{
  "n_head": 8,
  "vocab_size": 8192,
  "norm": "layernorm",
  "positions": "learned",
  "parallel_block": false,
  "init_std_qkv": 0.0188,
  "beta1": 0.93,
  "doc_mask": true
}
Each number is 128 + 24 x the weight over its row's rms, rounded and kept within 0 to 255. Layers, rows and columns count from 0. Numbers have three digits each. The size before them is the row's rms in percent of the matrix's.

# layer 5 MLP up, 1024x256, rms 0.0792, rows 790-839, columns 128-191
107:096175158123145093145147146154098163078128106111109111175173149097091172100150099137137099109087151172117133122123133110135132119120132132107116132103138145139137118119117114106165137112124120
098:160142181128153132131115169142101146132164131146143152086097116139100155115098108082117099103126159148124123096126108155122157140139096141118116101149107090088145155181118128178130116112101130
116:125123137157116129115156119147137112156087121135113104129081107101155141110124151087100102109143134137177145134084105132137124129065116107144118119113126122178152118154117123135083099154083142
101:097135101110116164151108119116113143083123105104111112130115096168171098096118082110120145121116097137170125142162140097134115140119144125124147130073120202137153136125094122150114114163075169
094:124133131071090108129144110082119155144146102093123144133123126157125158094124140119110146174159128158109151185122111075096129141120133125154112143140111103131121165178104097145154145069112098
101:118145156189146130128145133170151153114124101149108137107129124097143155145106124145138127091136152113161138103123134126097150094086143121120125114142128116164118089133143182135158102160158076
086:168118130108154134138097146149107082181093139093113090119144150121103110114143146158126131126134088078168132141127140135159090109088118156172102132129147128114072179146119156128135105133129137
095:128100123121109112128104132117111142119130118131171135136086059122149111121122138121158151109111122184091147143183119137157133121162112136111131122126154099153126161113133102135106060194139137
086:142135132088151164144106131125153159118130083082100124139113165074143139128111139132174182105128142114134128122148120099137100143080134131099109125120152172128180136140100099156111113112135100
089:103155168036102132135173125164114138108121118121111117118135130123104130137149071123142137132122110152139164087146168083088141077130121105135097117128109121073123183126083110141138135141120103
100:100137152112180135100115091150132140090099133108106147105117162151132122136127130145142114118164188107148147137115163145121136092134120103098116116120114120110112135131068108124157149151115131
095:104118130100117155091162137115154158122117128147115154108093096135145082144133071117158088141113084122113147074138154141143150135116146085117133153108086123091100142136128132129127120177135127
100:131129131114109095118158072136102099132165134149101120139108150163133114134157131095136139153122107085118140145155162097095108120109098128103092142158142117144109138122092131138091116123136117
084:101111139152138104131125131153103143158119143104098113172091112156095103124122110149164145108116106146118110151170136064122153090123093154113089124121129119125179109126133155128108117105106085
106:131136115139127120108137162130136147123089146094142157127117131148090137137120131144122142094153122095109129148094106111121164090121168145079130121144111124130142119109103108108137092124158130
003:121117127136136129101102130178112093162128096124119145171172155131147157142139119129102133092144102128179129074120134112118099135138136144134111146128153136130122134087134181112130139155097154
103:164122086119119174101142135131087120155108147108112113134106097122133141118151142122179077185131105108090107106141137105127144094143164121131099148090146153153162148162161137131070116176128118
091:131169107149137166118106165117116143137137196108122111125124107158140131127110127150082114096164134143127127118172109114166088135094102182127129136147088160139127157137103116128113118122175147
103:104138094108155119112172114122143142117156118100103127168156126104141122140133125067134146125132106137105165124130112084125145124115112115132175131156137093102095154135155137145148139110124131
093:106129154109116128139104147152178117144089107156134128141143106206124136093129122119160137103123145146114154158154108112165134146126112145076143095102129125156166161165115173120128106143093161
107:135104148107105166095159158165152120143187098103172116122129172162152107152132150103152113113115127166112120108115120127129137114159131104077103158161117137132108122095134163134127160128146132
103:130160165124155101092124142125128142095143115127099132062136124160127109141130149139163136144118104118116103151117137111113080131097108100174105127144151128099153157114131144167112109108103155
097:059152129154137084116108134149103192145151128119124131107124113111108126189138140117126110158099140143154095182139113191157101126082170126107147076122145121134193122101106137119137127119163140
103:155119139097145137124151081089096188094164133124148105124111141141119099136098141136141108142132146134113150124128111148081153146116143160135134180172160123146109121115087090154145161142103074
092:105178150132157082198134142126123078091110131144142143143126157122107144068144086116127131141110106149140130078131193117125136123162131134156127133091073101102158104158097121119147115108133132
107:098135143140069114071157155131135182142132108132121118115094160116141114107125135064116116092097103140104141115148128128135143101089151123139114120097115142114171121112139107118107133136124167
110:145120136130117122142132094098121160109154108082098105144123126124115146119120143159091118117108108139147148106099124125155124136105131122134111116167069072151070133111119133103151111093167106
103:120118138142113149115148112139129140145133114109167129092129124096128148092143122132118102107118090123137133146146111131157150144131155113114125140152078135112120133105133120061149117192135158
091:115143148145153107151149174147121143116118098107195159089136114118104172185094151106136146171085117147124090159099137138138109093139109122106140101157186119133145111145136085126154106087122137
108:091133167108136150114158153167108117136138166119153193103081157120111149165132128108132067104091150134097108130120108157137104147161135114124138136120136117141117143102140155092132126162116116
088:134147129125117125120112119103130096128102134131123103143126137151178151126133130088183172110127162167085122126089130106119115130139096162111128122131149151143102144152104135121117115098140142
113:108129097119127156187141126187121115124094124132127123114107149157127136148118148120136120145132136131103177158101155139099135151166154133156134136116171125115133132128108114115153143081161117
103:148124095141082136144172118148113137148153123121137143098168145107142137137103145110157110139128130079104114171124125115153188106131112128085141144154126119142087109133111096118141113124150115
108:081102156167134087142147176147051138106132156145117111096134143108111114151120087118121115173145141106106139065095114175160137153133090141145092129142104152125158139098108136111149100134176171
104:124152151121172090114114122070143140128127152131155142114125111111113162118157141123120121136133116126135169144088095117121141129141145127105139101171091106092109123143176121088158097140123150
084:073125128090137140067140153157139123145128146113123118107134157137121123136102154099130136125144089118134112116125133167177150068111178136171076105139104112103086112122141163127115150119110205
084:141185155164122148110115155155102120127070132119115159143120143092085128131164095139134128121118111193139147120188124129129161159085083168106066124094118119139196110147112130135118140111121090
093:113122164115155119107177137144130155125116133128184169135146100110158125074169107103107101146166100092151131109108133148147120083085134123148097169153120100122156135128160131125117114168129180
099:122131128146107116146124129133130139080127159140121092155105151118148148099154093097130139138142123184119105129123120103158122141131101150122146162139109153123121098149106106138148127169097103
101:089134153145121121107167133123116144152116119163140134119160153177118097118113117136138137105135109107127106127153142126096203143131109103150117161115143114095126123102118120117113133096058141
105:058110132099084116107129113096101153108148103120120141117116131101134112162118129129155110108116125146145115139129115137150141133073131119102144172122102108114120117110119113180112122145131115
101:136149163106143124076140129083119128111138149136090132105093158106084134119127118188120082152105120114116095085135170169123120100096096204096161107112143113070142128120131143104195140134117107
101:146116120126141144106181116115132129146131071134169099114135132149132141149118128092095113091161118133136169115101144118147115170135095132149111112155126145181124101158101139145120131123118147
100:146174122114138093171136120109097141145143123109177127170140104130127142143139126077157115121146177104143135087117144118152136149144147110124161139117132142126165132177140124130117171134141106
102:117147160084119100113117144108163139106109182115154141114102122116140122125161143172105143120145095143105092133161126107161131120082118147098143141126113117137138122147112113163185097168094153
089:136125131102127169139163169141092132127154149134140117140147076115103142120132140151116152125120131098118127099112122077076170139133123112132176165122164136128107138137110105095144143155128106
091:121131164113166121129128162158171147118125141150133115134126106112172209116113122070126127102122121127159111156139113149086147140094136127111144090122096097139105118094109119119151096150126139
101:128066083100106136111142123124114156154180117089121126160120137134146137135128148142122166156113125102106124133110089135112167072116135148115122121110116069130131149167158107166167136098114136
089:185154141142156122126132151099103184126128154132104167088100123112139123111135144100135161161092149165132104154132118119151121094131117141075177088154109166130147130182114082122127087167101135
098:103156131136140138118143111100129092138132106110113116126099102128117149169107179114108165123096128119145108123135102166123107129124142141129170114136140169122087112127114092147134112135189109
# layer 5 MLP down (transposed), 1024x256, rms 0.0755, rows 790-839, columns 128-191
113:137114140125131145090134102115127118130122166103123139106095121122145135126121167113143130148161157109153112121118113136128149138131101144112116111151127126120093165087129167161147139169121130
104:104109105108090120114132127089167110120112113132146150140120164111148115109132175158111128120122122162151154124131094117141079126140117114123159081096098190142103148115130163109162144119121127
120:092118135106137105145182092170097110114122120130166170134150153149112141121143103148143116148138122100110119098150122065143139101170096107083133111121102090128109168129136104124131151114191121
099:184151138120115110132126085156130121116128112123137150160136147123081155125173157121105098113162112156095112137096125179105118130130129140130138117172132107112121126111135106135101181085166094
094:116111133134141151123188129124124159124107162089153144136136090143123119155106159126136124123113139083085117091144112133133155138159117180090104145131103148095133154117116154120084112185130124
107:138150139094131119126141123107120124170130121109105177119109107103110138099113160146144142142138099107135123130133097146138109142130116139138165072116133157120109142130093072117085101128067112
081:155102138085136112102105122109152146167194135090150090116131155176105149182145083147143138131135164104102110139092115092126130146124104111162127132137095107110119146104152115146109099112104105
098:120167139093109160113138147106096176138150088167110134138128092157156083144089116163167078100152088113111164132104153095141135133112105141107124166150162139121105075127124159118099115136109157
080:117114149169104137110130142192114132136135146123131107131149165138127153147171137094168163159172142119141168127063152119124130144131125131154069132152113100139154135118178080107118094167099101
092:138112159196128090092129156082118137146115131121178125126133117118149157122092082111162142153122120121132143166115085128192129197121128108152123133131135132175131120149154153141101149112148123
102:144116148133103111145181120123139140177150104137121151136105154096126098126101113170135154148148121107144121120155094105122082178158160184129109127129185137108150145123138155106168134130146108
108:162181102167129100133116156123127111119145134119149123178156145118130145096107175144113125132104135150113108138133099139098111194144137121137107156154151154133106099135083100074165134106127140
100:114148147134135122108133164100161133110087135131109112149110114137114112104101161155124115079147121119171161149115111137149180133106177098119121100113146137146093145136099124104127104133157129
086:126150143133158154100122113146148154127143120079121141146104116138088107125139123089174138128115157083106150137125084134202160176157165102155118137125117153127111103101092121120127142114073138
115:090125084105168115147154151146109122135129100104153131112137134134134102124111133121130104189105158140122133167162118129132147147122117127072086129105147127144150131140157137159152148137098144
002:161154123100147141151117110126169135182138144144171137147144134135140161120135169143086146134154185146103131132100116152158155144107138177112118129120111133136127161156135136140124134089079166
104:125119137148163101127130150123129119100146120140137134122146123126173096153087121126097108105095146124127148121105127157140110177147118118116181145160133142121130131156076113114152115080136174
095:139110100152129107143149123147131084134118104120132161123185125094093144120202115163123139152123115115130133150141136112113174146140120140099143124157110109147100114166121128145161124147101138
110:139106112107131145092175122140121131112129140161108116149147147134151094105123126087135149116159074104095130149106138166129154136130117149124130140102168122108144131132114133144125105116114145
093:152132110154146138130147118103109130090130152102145136149093098055156148127126129160099116121122106137116107081088180170146138139118121111149132158126138150091111086112129112120154110136149109
103:120139155125165080137128108115062161117102114137118150143109082106073154125138083152133137116107163106130123128129146138148144143103111158144167088120073081110152180163141078074093113154085110
103:119150151142100165129180135134152145135133128136146155171131097087154140116128106151146130142149152142146157105119130116178196117135127161101154126105108129158084080089112119124105121164123113
096:181081113164101159103146122084148098117095193112107104135140134114142084088159131162123118108148131109132143086131135136103134160143145185134105146106103139118098130135131136105114152119139136
103:135167133145105099067136158138141098168125153146151162146143135122151168113166116133071139112116110123126110173134128093155128104158133158110105114137112132105153143110155129085119113154167172
098:105138163121116164062086135130098115146173154128080127141102131099129160138081106143086111128160103147137151148135055103157134119142105145136085132157149109174115161140132156120167160139134095
113:141113124135120119157156120112176132131128116130159114136121127147135123158137122167100109120140112125157145157190142125143080155121133105103114115121121103161113116127150141129158126119143152
111:083162138110104124140111104144111178134119138119171139139129145130159131117173125129145170165139159121138101167129151105112172112172108113106136108116159167125154101155139122120108136140132124
098:138151109095130076124117151111117103153163111125128130143160158172053146128136164131131172148110160153143137108126148100108131090144112098092124130109110092195135123124128115158135139081148114
094:094132175134136160150115126096128125173134109157081138131105115124148122114139127126093105109163118132139133108212129130099119129168134173115115085088087129135126141147139130115133136183125126
103:132102081146089132129066114075121091133132093154163097127167135131106113097115120153153168146170089117135153154145146092103166093137113111112112142164106157113148137169142109152128113129147147
088:117124135143123110136135087121104143116113156102145096092131133115108113147155143119132085083147135134135132138109069122116152140139148122156137106128143102129144119138122135131129176099163114
112:138129116144153115147157102123114116123121136116123096104181132126138132111160109152128129129132148145141076117108117113160126130123130145143138152142134181128112114151169132134126124169089109
117:097069128155147116120107103113134154097130122175138128107096080116123160149133098109120141127155136156133159151110094130127108123121100121154098127079142131128149096163126097180145142128116159
110:131198083105096132126117087150133141139120099114149120115125144157123154097122170168132156140169093138090115154138152126118106110111080136110180159149140114156122106162155087098091131135128096
105:145134152076146136075133127182098120147152062117126140097138160139133141160103164147131146124141155165127111120152154159153125141121080151127133130078135168143136118115098135155145104092153139
084:122150149093112106100129156108141087102103121132128114158121108163129120153092163103129116125105131119105131109106104138153154161148165114124102164154159142109182133127066109131168121125105162
073:151108152099109168124114124105125168130136131105140143101132116130085130126142152111159074117135175099120087115113125113158122136142115129137175099192115157126115106137107145122126149105084121
094:137113151157124117116101148099129130128137124128090099107108163136184135169087121153146088096130129148117078122165158127143149146169116165098165133107120166127121132102111112118094117098146122
098:132160102126114102160099098116111112175155159136131136090100115121147127128087126105107118162147166113131140158146138140096138153121176091102156132101142087119128138159136190127134146132157116
100:143115126123144143155102152174158129131138136094106120123109106085097146146143134119106098105125127146134116119099114123175117106129141124142120078177116104124132126175144127147109131149143136
105:159170120169151123146110160145141112153095143142139105152133091169117139113117143113097156114126100110112157132142137116107110133161122131144099087170169148128109135136120167058132107120121158
109:143072126100178153119098127155124131170131147136132131115130100098192077139125178126118111138146182108126122138117098139096148160110131109137055146128120143130116094140119110130108135162103117
104:123159115121116130131095158133144164156128142155107114116121140108120127133093099143110103130090104133091119157192148128123119109116130109134148125105139142106148100110128155089145128134140146
097:131139132141111164096123121103115127112111165163125126137106134150121138118153096088112122134119117084076099157135109139142103097117114118101107119103189136103146162098104183129105102100154164
105:118085139159123102101125099110115143153173150136098099102127131145110114146139115122157132121130111110131161137137085151083138125108082110138137129146087176114116119125130154098131136162086129
095:156174094123094101139142100113148105092106133146120132128082207116107130139098133105128124117133186148073154113136129145183133131110118122132087113120137109104144140108109155188133137089099131
095:124118136130069161133080102073120175169148103134132180124126111134097071143130134133141142154155147124110145136128140100187110117125116152128136121110129149122156099168110104129116136098114139
104:144158191114089087115103144089148123113089137140145115141158148158134122076166130114137062104147157108161137141140142178153138178113158168145118158141137157132116111110119124125113114128108145
099:133097144087111145113125108155136093099115118128114098121122136116124120147135154171141073111145157125170122117143127133126126121129123120164131131095158151113128137112147120152149132123120107
103:157132152104140123159141120079179154108101054148097110115157152135117122126101103160158133150124148129146102108150122118144111144116103117136100132098114108153136100119104099103142139125114097